Weights of a small transformer language model.
Size: 3 heads of 32, vocabulary 8192.
Architecture: LayerNorm before each block, learned positions, no biases in attention or MLP, tied embeddings.
Training: a variant of Muon for these matrices, 150M tokens.
Each number is 128 + 24 x the weight over its row's rms, rounded and kept within 0 to 255. Layers, rows and columns count from 0. Numbers have three digits each. The size before them is the row's rms in percent of the matrix's.

# q: layer 6 attention query, 96x96, rms 0.123, rows 0-31, columns 0-47
# k: layer 6 attention key, 96x96, rms 0.11, rows 0-31, columns 0-47
# v: layer 6 attention value, 96x96, rms 0.144, rows 0-27, columns 0-47
# o: layer 6 attention output (transposed), 96x96, rms 0.378, rows 0-27, columns 0-47
q0 123:102170121138151087104106114080144140127101103118149169092116115103120123125166084121126112136143099116174127146124093130110183129153128156184111
k0 121:163134116176105135118137151138105128136153133124145116133122113149146150128140152136128156122143168076116121129090124185133112124145102128167151
q1 135:178096138115104122119106139122151167129139069148142163132106114122144181123118145120185133098137113115137151156124138130164107142120101152124147
k1 132:104151110165173154118131129111143097135128116101116116135137159121065154106163115133126135157152158156081122119149158124131133138143158118135128
q2 135:152125158108135150102126114095115155177114105147134167130179151099140161154126169163107156121174107122137149115145099096134119097144110141146129
k2 129:133094116146132153137121150118151133110081115115133153131144128096182130143103112134118139140073132131107124119154079124051103148126130144161114
q3 127:148120126119128098070128084123076134122142118137152119173144124069112133172180115097127117109091141134137109158128182146141147120119134139167102
k3 125:111065115108125149163114145133145150158117139130156163121124128129194155113149117128138111122161116095124107089119106103119117128162179130135135
q4 141:118142167137137143145113168135105115123112145138107149134098126136142099156123111063096139144102107156111139123110154138148086180078119107129141
k4 129:125092159162120141139183159131128113105118150116084150175123148131066127123120166165135130129136144171125137114141146162106122141110139158098116
q5 154:103139144132120098160150168080132139109109129143157139121126111147113072145153146140115141181183117146111124107110160122119140152111121111130126
k5 153:134113105126102109116115078118105090121153135172100106131100173103099129124178151150117119089106108131119117154118147159127143110153140145106141
q6 126:116134142148138149131119135118141161157113127149102146089145133150125110142167088129146122113107150133104076118156071165104168156140165126124078
k6 121:154098086111095151123146131103135123138156174127148108133134148131126094106142161124163155096185094093121157145167166137121114136150098127150142
q7 153:168114114136122141126137117146108129159120167113110126155108118165159095097155123120128130149110110158071108113105133172080144130146091115076100
k7 147:134164161105110162124130092183104134111132131148117125136150137118116092102095141133166156113120165118150132133190157147153103097120104144138126
q8 123:094135159105140137111152132102135098122132177089114146131160095147083110111141125098106129093125139172172134110150166166140138124123169158130100
k8 129:102171095127126128140121159084149137120083126123139099151160120098107100168165163144154117135104141156154107152125145148112134152124117103107124
q9 123:103092135108113148173104125129137126116111133123128155169142088144173100093115067131154100107148124143126133111139078127050116147136183124135136
k9 130:126128185133152097120091110115156092131132149134122131140123144194094092108128103125146148117178138147118118144171129150117094150137098130141109
q10 130:120125127127121136144142117117134120119107110128098064129121143130146097135135181144093173066132156119111168130111083061120086119158150089112148
k10 133:120138150128191111120119109122118145091103122137144144113145117144141104131107078147129085124132103109114120147101129141130198104129149133148141
q11 147:080125122113109153139121151079117118116102170122139136129159129181121103096142167134077126124150120151121125090090141124117132132149101135138140
k11 149:110102126127117110120125073115140133138122113114127099135104151072157104137154166116105169139126103130128144152098080148099148165135138072092114
q12 123:107129105116111139150123180115122139118095137074130116168141093156119131141126157113163119146104142127148146120139184141148140086098093080134113
k12 108:162149148111129134159114106118145105122125090132130095163125135136107121125138165127085110144123118124150160141145131143142114137131116086109135
q13 139:134130135127119109136112118106124175192124106125100155130064125130140142150127131124095120091103140173159111171102107138159130134142077114116087
k13 149:156109149143080166109108144184109137094109169144115127138140106148122132141150169106108126155123144152100152098133122104094143147106081153148133
q14 109:169141129117177117139139118148160116109112127108125092124103060131101173098145118166118087117162138123128139126157102172084100096147115124102099
k14 105:136128128104127090109136124130125114135144107078123107134189083155120160113122094108126118139121148148154074169149116090121095125130144147168126
q15 141:108106133110117174108142171074144170128149121148129089154157125085126128145116165146142140113168142085121183112138108109130122127135153157104157
k15 130:101125131145167124132138083129176078112107124162129143107136098138156098118170134165129112178119092165096134129134112096093152147129157111106139
q16 134:131107111113119173171118120139168124106135145085106140133104132111093141117079127095148144146133132109134183092118125114102132146092132130082134
k16 134:101139181144144121140121136145142113114110104133117125106113157128103177130130115127120140145096098129172187111118161182163100121104105133196118
q17 146:122099131092148127103086108111139097144088131127123145183171134169121156088152152175145136111130091121139135115152159101104116142143087118102131
k17 127:118096146090129109130138113148135106158157133138140132155116141105133140108107182133137134137100091107165125149142138124155115072131178105154105
q18 141:147120151159110113151132125145081137146154103120117149110082115140124159111098110115156139149131198127138120173130162070133160118118152117163149
k18 142:129135148164137131114096162140142135136136146143085113153115138139138151144138115108126117155119149123136136126152133157121166181168074103144070
q19 131:132131112139169100162092122124109106137114149139118131161165126129104099120106120138129128143096078154148091095096128124101129161121181104111124
k19 137:097090131109113099143117155124117147167133155121131148089114136167113195101141105156115160133140124130137109121111114143126146084119104161124117
q20 189:115113109153143140120145148174112097136069121122111107112145125119112087118136133078100119127143130176153112069143141149102101138132128157175107
k20 144:172139121072066123134109101099141114108143122140159142137146129160154126129138111128148115120128106135125119143111156151142132099155109097116119
q21 143:145148133124095154106144154126121112109107131161124121131097145154144120123126118073150169098070139144137132132123147113097127141108101132131096
k21 135:114135102135120161105137100140116150121114139129147144109123122173151130100119117135120110112130142151157156103129154126150102148098096137100152
q22 140:129105148127120122153126143184182134118113129122111148136137152160116117119122127126085124159153116152136115138113100172102106117149115141128136
k22 134:145118117108128088109127131090115093114167100122137138134113095153128103120129177178133149070141112131146057141146119138112102114107132146129106
q23 136:117145099134130123121129156125126095152071132140131117123100099133120172095140154151142111130129150180107076125108139135097101125145121116164105
k23 118:145133110162117170131060103090102131141131105107148130159118132140096108144129118166109131130152153159134114136127106126090112153155155130146118
q24 141:155125150124128158136098104122113124128074144098127109073161129159157114089144137089121115175119165136119121135103130117128130159101129103123109
k24 130:120169117148085113063152126161139159117101132135148140129143145120122077149143136205100151110116129098156163128123162146153131108104125115133147
q25 127:169140157131147133166085125182085147110085128153084176126147124118107133093116134122141136128115115091128144127106102118136120107135139146152136
k25 143:120120148086168173095107162158149127131122113132103130098114130152154144123151092105111140116119112128109164131097110096164115105123137146114121
q26 126:128143122136141128133158139149140102106166092159153122145150134131093097170108137076158131096178109110174117097145145100103123156142150103124145
k26 140:113130075119147093145132129067128159177146138112088100123121158158128152092142131100120097125100125150119142144091146148134115142178106129127131
q27 154:143138152120114114144102142127168134129180153120127145156154157117106164145110132162168130114092140079155168126112142134165152096118099128095127
k27 140:126116123130172118109141133141126161135149091136093088096133144109149128114122148104125155163100095119120119152108135097147156142137115140140114
q28 113:160121089143108110118133105143115125149167138137134116173122110146132165100137147137164107157121146180111134159120112117092120106139122134110130
k28 125:097119131170160167103147113143112148125166109101085088120133129151127090137130144136158132114127131129134085113117121111107120103139146143163148
q29 149:125134144133150123115175133150129129099114142125116125098126143138155168124110165121155129110069128158149165103113144084160140100105050135147128
k29 149:125146146141136118172101137142132137091104127142135134150111136076105088129098131136104158175111134096146150115128159145151183136107118086121151
q30 123:151161132132095151130110132138165137121159150133113159117161107140136118116107096166151166121110111092098151084132106099108122138084137109094158
k30 106:106151127138176121134136152103145167147088095116104127127132155171119144122091136133133123140112106131104142142116182166107162134146128151100112
q31 151:118078146155114154168107102154075120126131126117124129129154140171129094101172118097136114115148156186165117078122096165097137140110146136128119
k31 141:155158138137147124109117150137128112116074159131105078157145151159108074137131183170116119109135122146130129108135184117124093102130123116125163
v0 103:098111108122107127099104110097160130086126109097140132130127081135164147160126117138127117135107141143140142140096110158139169128096169112079118
o0 089:142105114133091130121130151149101101117102161071122117145131117096124137100127156166135094122122120145137086117161177141128120080085155157160121
v1 092:098106108118129115095138122113149125137116192121129156145141155130141119121130172107112149116152172120142127141115120099130123164122125128128126
o1 079:153116111156103100141159136176091115112144117114145114135123144087147141131094132127125133138130135127141130108179129145112129143115136134117096
v2 091:174136087146147148191124162174129152151136123125121142114108135081135138136122130183096146126147093127135122122144115095145131108116116145112139
o2 084:106140116093159139069144144087144147108120142153132163126114143134145133170155118135132114110172126107156117103104126112081102128121133138135131
v3 096:131102150040148132129141127115169101126157154146125090147143136105110123102124118145116145144149107192154127143100134110141119136104111141141143
o3 082:155107135128083158111124149179109131160111140104156177157158169120138156109116113142132122130132150106132100117122113198110130091072124128148126
v4 105:109160111130144137098138105133175143121095168126123164135117141129129139097130142131132148097152158108131110139062119134107117150139108138132169
o4 091:138147132088121118167139113139129102096175144084140141137167111151108118122080089119126081139137139150113149119163147150149160141091157119148084
v5 083:126165092133148125146115098153129157138111085122108155152119146117154160129121113145167094134138164086152133140116129132158156139149130107098131
o5 068:124152120114119120091180154128110103135151128105124086133127135153136124140154138100132121149154129137117136112115147115127115120146120161116105
v6 081:140171143114151158151096142102137119140115146110138126180084116081119128147139154109144144141097100108160167123110095098132118136139185133116134
o6 076:153141122148092144138159141162125124086122134154133103105121120142090158145125159156126122090115138056125130104149089126154167083143112134116112
v7 105:150136100149124156119123124124095161127129185127161137134140124118160125158113091137078149096083107102103164142147138125151108134168124162117127
o7 094:154115131099156142116119104157144126098136122116141129104105098115119151102115091114147136118129101143153111140139118119124093116125090164133127
v8 088:139115156128098130115174107185123118117139137131111175141097148132086150130191126137107089138147141129120131100170151139082119121138103117163145
o8 078:113112123118142131110119079099110122182141138166145122149160118134167117097100141106142125120123142122138092150112139120124128121146168110113124
v9 095:159092098149145168081148144079119128125096105154160114135075167097143135102163157109112126155105130158115131139084102097080125130096113116164099
o9 085:110136100158111127173060139143098148117131161134113147136141110135134118143116108178163138132124122093140096115074147142148139113092154122162171
v10 087:131146128149170120131133108151146113127119172127080118130135113097131124130087131142105155118132165141106132117142129144120111092138078153130177
o10 082:091097166120106160127148116118123159110131079155121162120191117125122126121153095098159130126138135133144071129150095146104176108145121130141096
v11 085:092133097190096143164090156146163122123148135118138147084138111135084105119157136134115109172109141108140164166103132125104158143099098093165139
o11 073:118099121198179131132125154152117117112117116137122065111121126118114163112123125180112133139152097136126099117101080105131085079177126149157118
v12 094:127092099172132096136122113124126111076124118084134080116107141124130117149113125154151145172120139088141129110127103176144164148165126153128109
o12 085:151129151084117115112131124126129068140095161147100121164121096163125113133185167105089146100156084164136096105101159134154090103153120119103092
v13 107:135154112153140147090163128080113126112184125169123101131144158132114146144104181137087167109106113142142111082114186138111154101096130161129104
o13 099:127157137179106099151094112119143128132084093089124146166115127077134089146165145115131123126146130112132135100163139111147105161091126117153130
v14 080:145159120160117122147129183119117109111127147109114139156136170110116151154120110129176144116108082188152123086182077090095125084119136125138091
o14 075:149127114127106131090108099116171164159120164159165100124118078098134140109138085133129127080123137121156130080104143134162081154136153130108119
v15 092:123150122110155160119187138126082150078109120151135134087146114165125117165109127140163157079129114135136098133133067137099118118161124105152153
o15 076:157095157073141112146152169122157142129153117148110134156140100083098104154155127111142155145126041134138150119133160182166147151118109155111111
v16 086:082136147140133122133124135102119163181117138107149109137142127125111093109134152115103150094138138110213127114096142117118111149114135107177174
o16 082:164136186128156139142114153158160096110090113103072133117111133119111182136136132137114147124121121120105177118115116138155141128106104109122129
v17 097:111148142154091143098122119124144103093102149098139158095129158130137154131108148095108123119101146103171101119118132153138161120132158107092131
o17 082:119139109128147132158113104120111137141065175070138106141169094154115112086093167152103096160119146125137093137144160119116063132144143138170107
v18 086:095136145132153107078128086122095127151126121097131135112163122097172122113149100115151149080114141111106084115134147129173161168146134140124103
o18 080:175168115122128103123133134157130136165118124068127100157116110128107120143077135071119131143125132147110162133122182157151145145114137079092115
v19 096:113147144112099097152111139129117134156155082082107115140152177157144154115121133107121098135104111102088131111188158105105165145116141132146122
o19 091:138140128146116147069101132098149136143152095118108127102138094140157154129108111141154129092106155095133109124139141117123130152141104087125154
v20 096:118166109117122143175109126139135150165092130130126144148073099148070150146125123107138110081126137114107116113113126154138091160135113116123150
o20 091:143139128102110115096131136095127175135141109166131154054152117135135177139139111120137160161137141112163115143140121129152181118165087158146132
v21 090:119080106125135106098124117132170112136127146179116164139108126114119130178126140143131069144101128177095108160081123125155102135125141112164139
o21 079:161117101135137101130135117149162127141112172130140137101120103120090127091149110132142160153099130182159132118092119110114169153128138134145142
v22 081:120121116109136124116131097151160100110193126110174131156101188144133140154118114135113092074100153126088164143130096126163123135117129130137143
o22 069:160163139116179094123144116121135128133117188102104143118079148100127153074156126151126115134138151135140102132152116124143135088120116170128119
v23 096:129138117130086125095157123133147125146146149167139153108100125117156108125095138165059086136135151094131141091088158179176113155129149112156182
o23 088:105152127120174150149153132159155082114150162102075116111141122125119125094134133157138133199141137128113112125130112119050120128151142103151116
v24 083:102160123165130160111124122121148131103131085196102121123126092146154162089122141161107121163118137100178123152118126136132159115121123164124095
o24 079:105117122133107116175135147159141092138114097168156166167129148095169085148154098111113118140199096110118106119112127145106112153099137126147156
v25 089:131134162115116161110147114176146143127100139168095117134159120133150183090136149112067118182148144126159136108106151118105142137134125148136118
o25 083:128124113136119097146156128127112104135166083093141077129150116104144142106120120129130135123164141140138093135102142154083131144124135101200196
v26 098:156161099138156111132140130133123143126115142120190139133126144163120110089136144109065142123121109113196112091138118100104137082140146136132136
o26 080:139160164137144153147099179076112130097129112115104163108101086121126118132118084134117131114124117091093108148151155148113131132086124116118103
v27 093:135126098109135140097171122139136129115130148120139122120117101122173135109124124170144138117118102130134097129089099108096116107140112161122087
o27 083:122157124164091118109085123088087090099093124093156175130171126118146094153125097114140118139098120158125155136104165171108121124107181086145126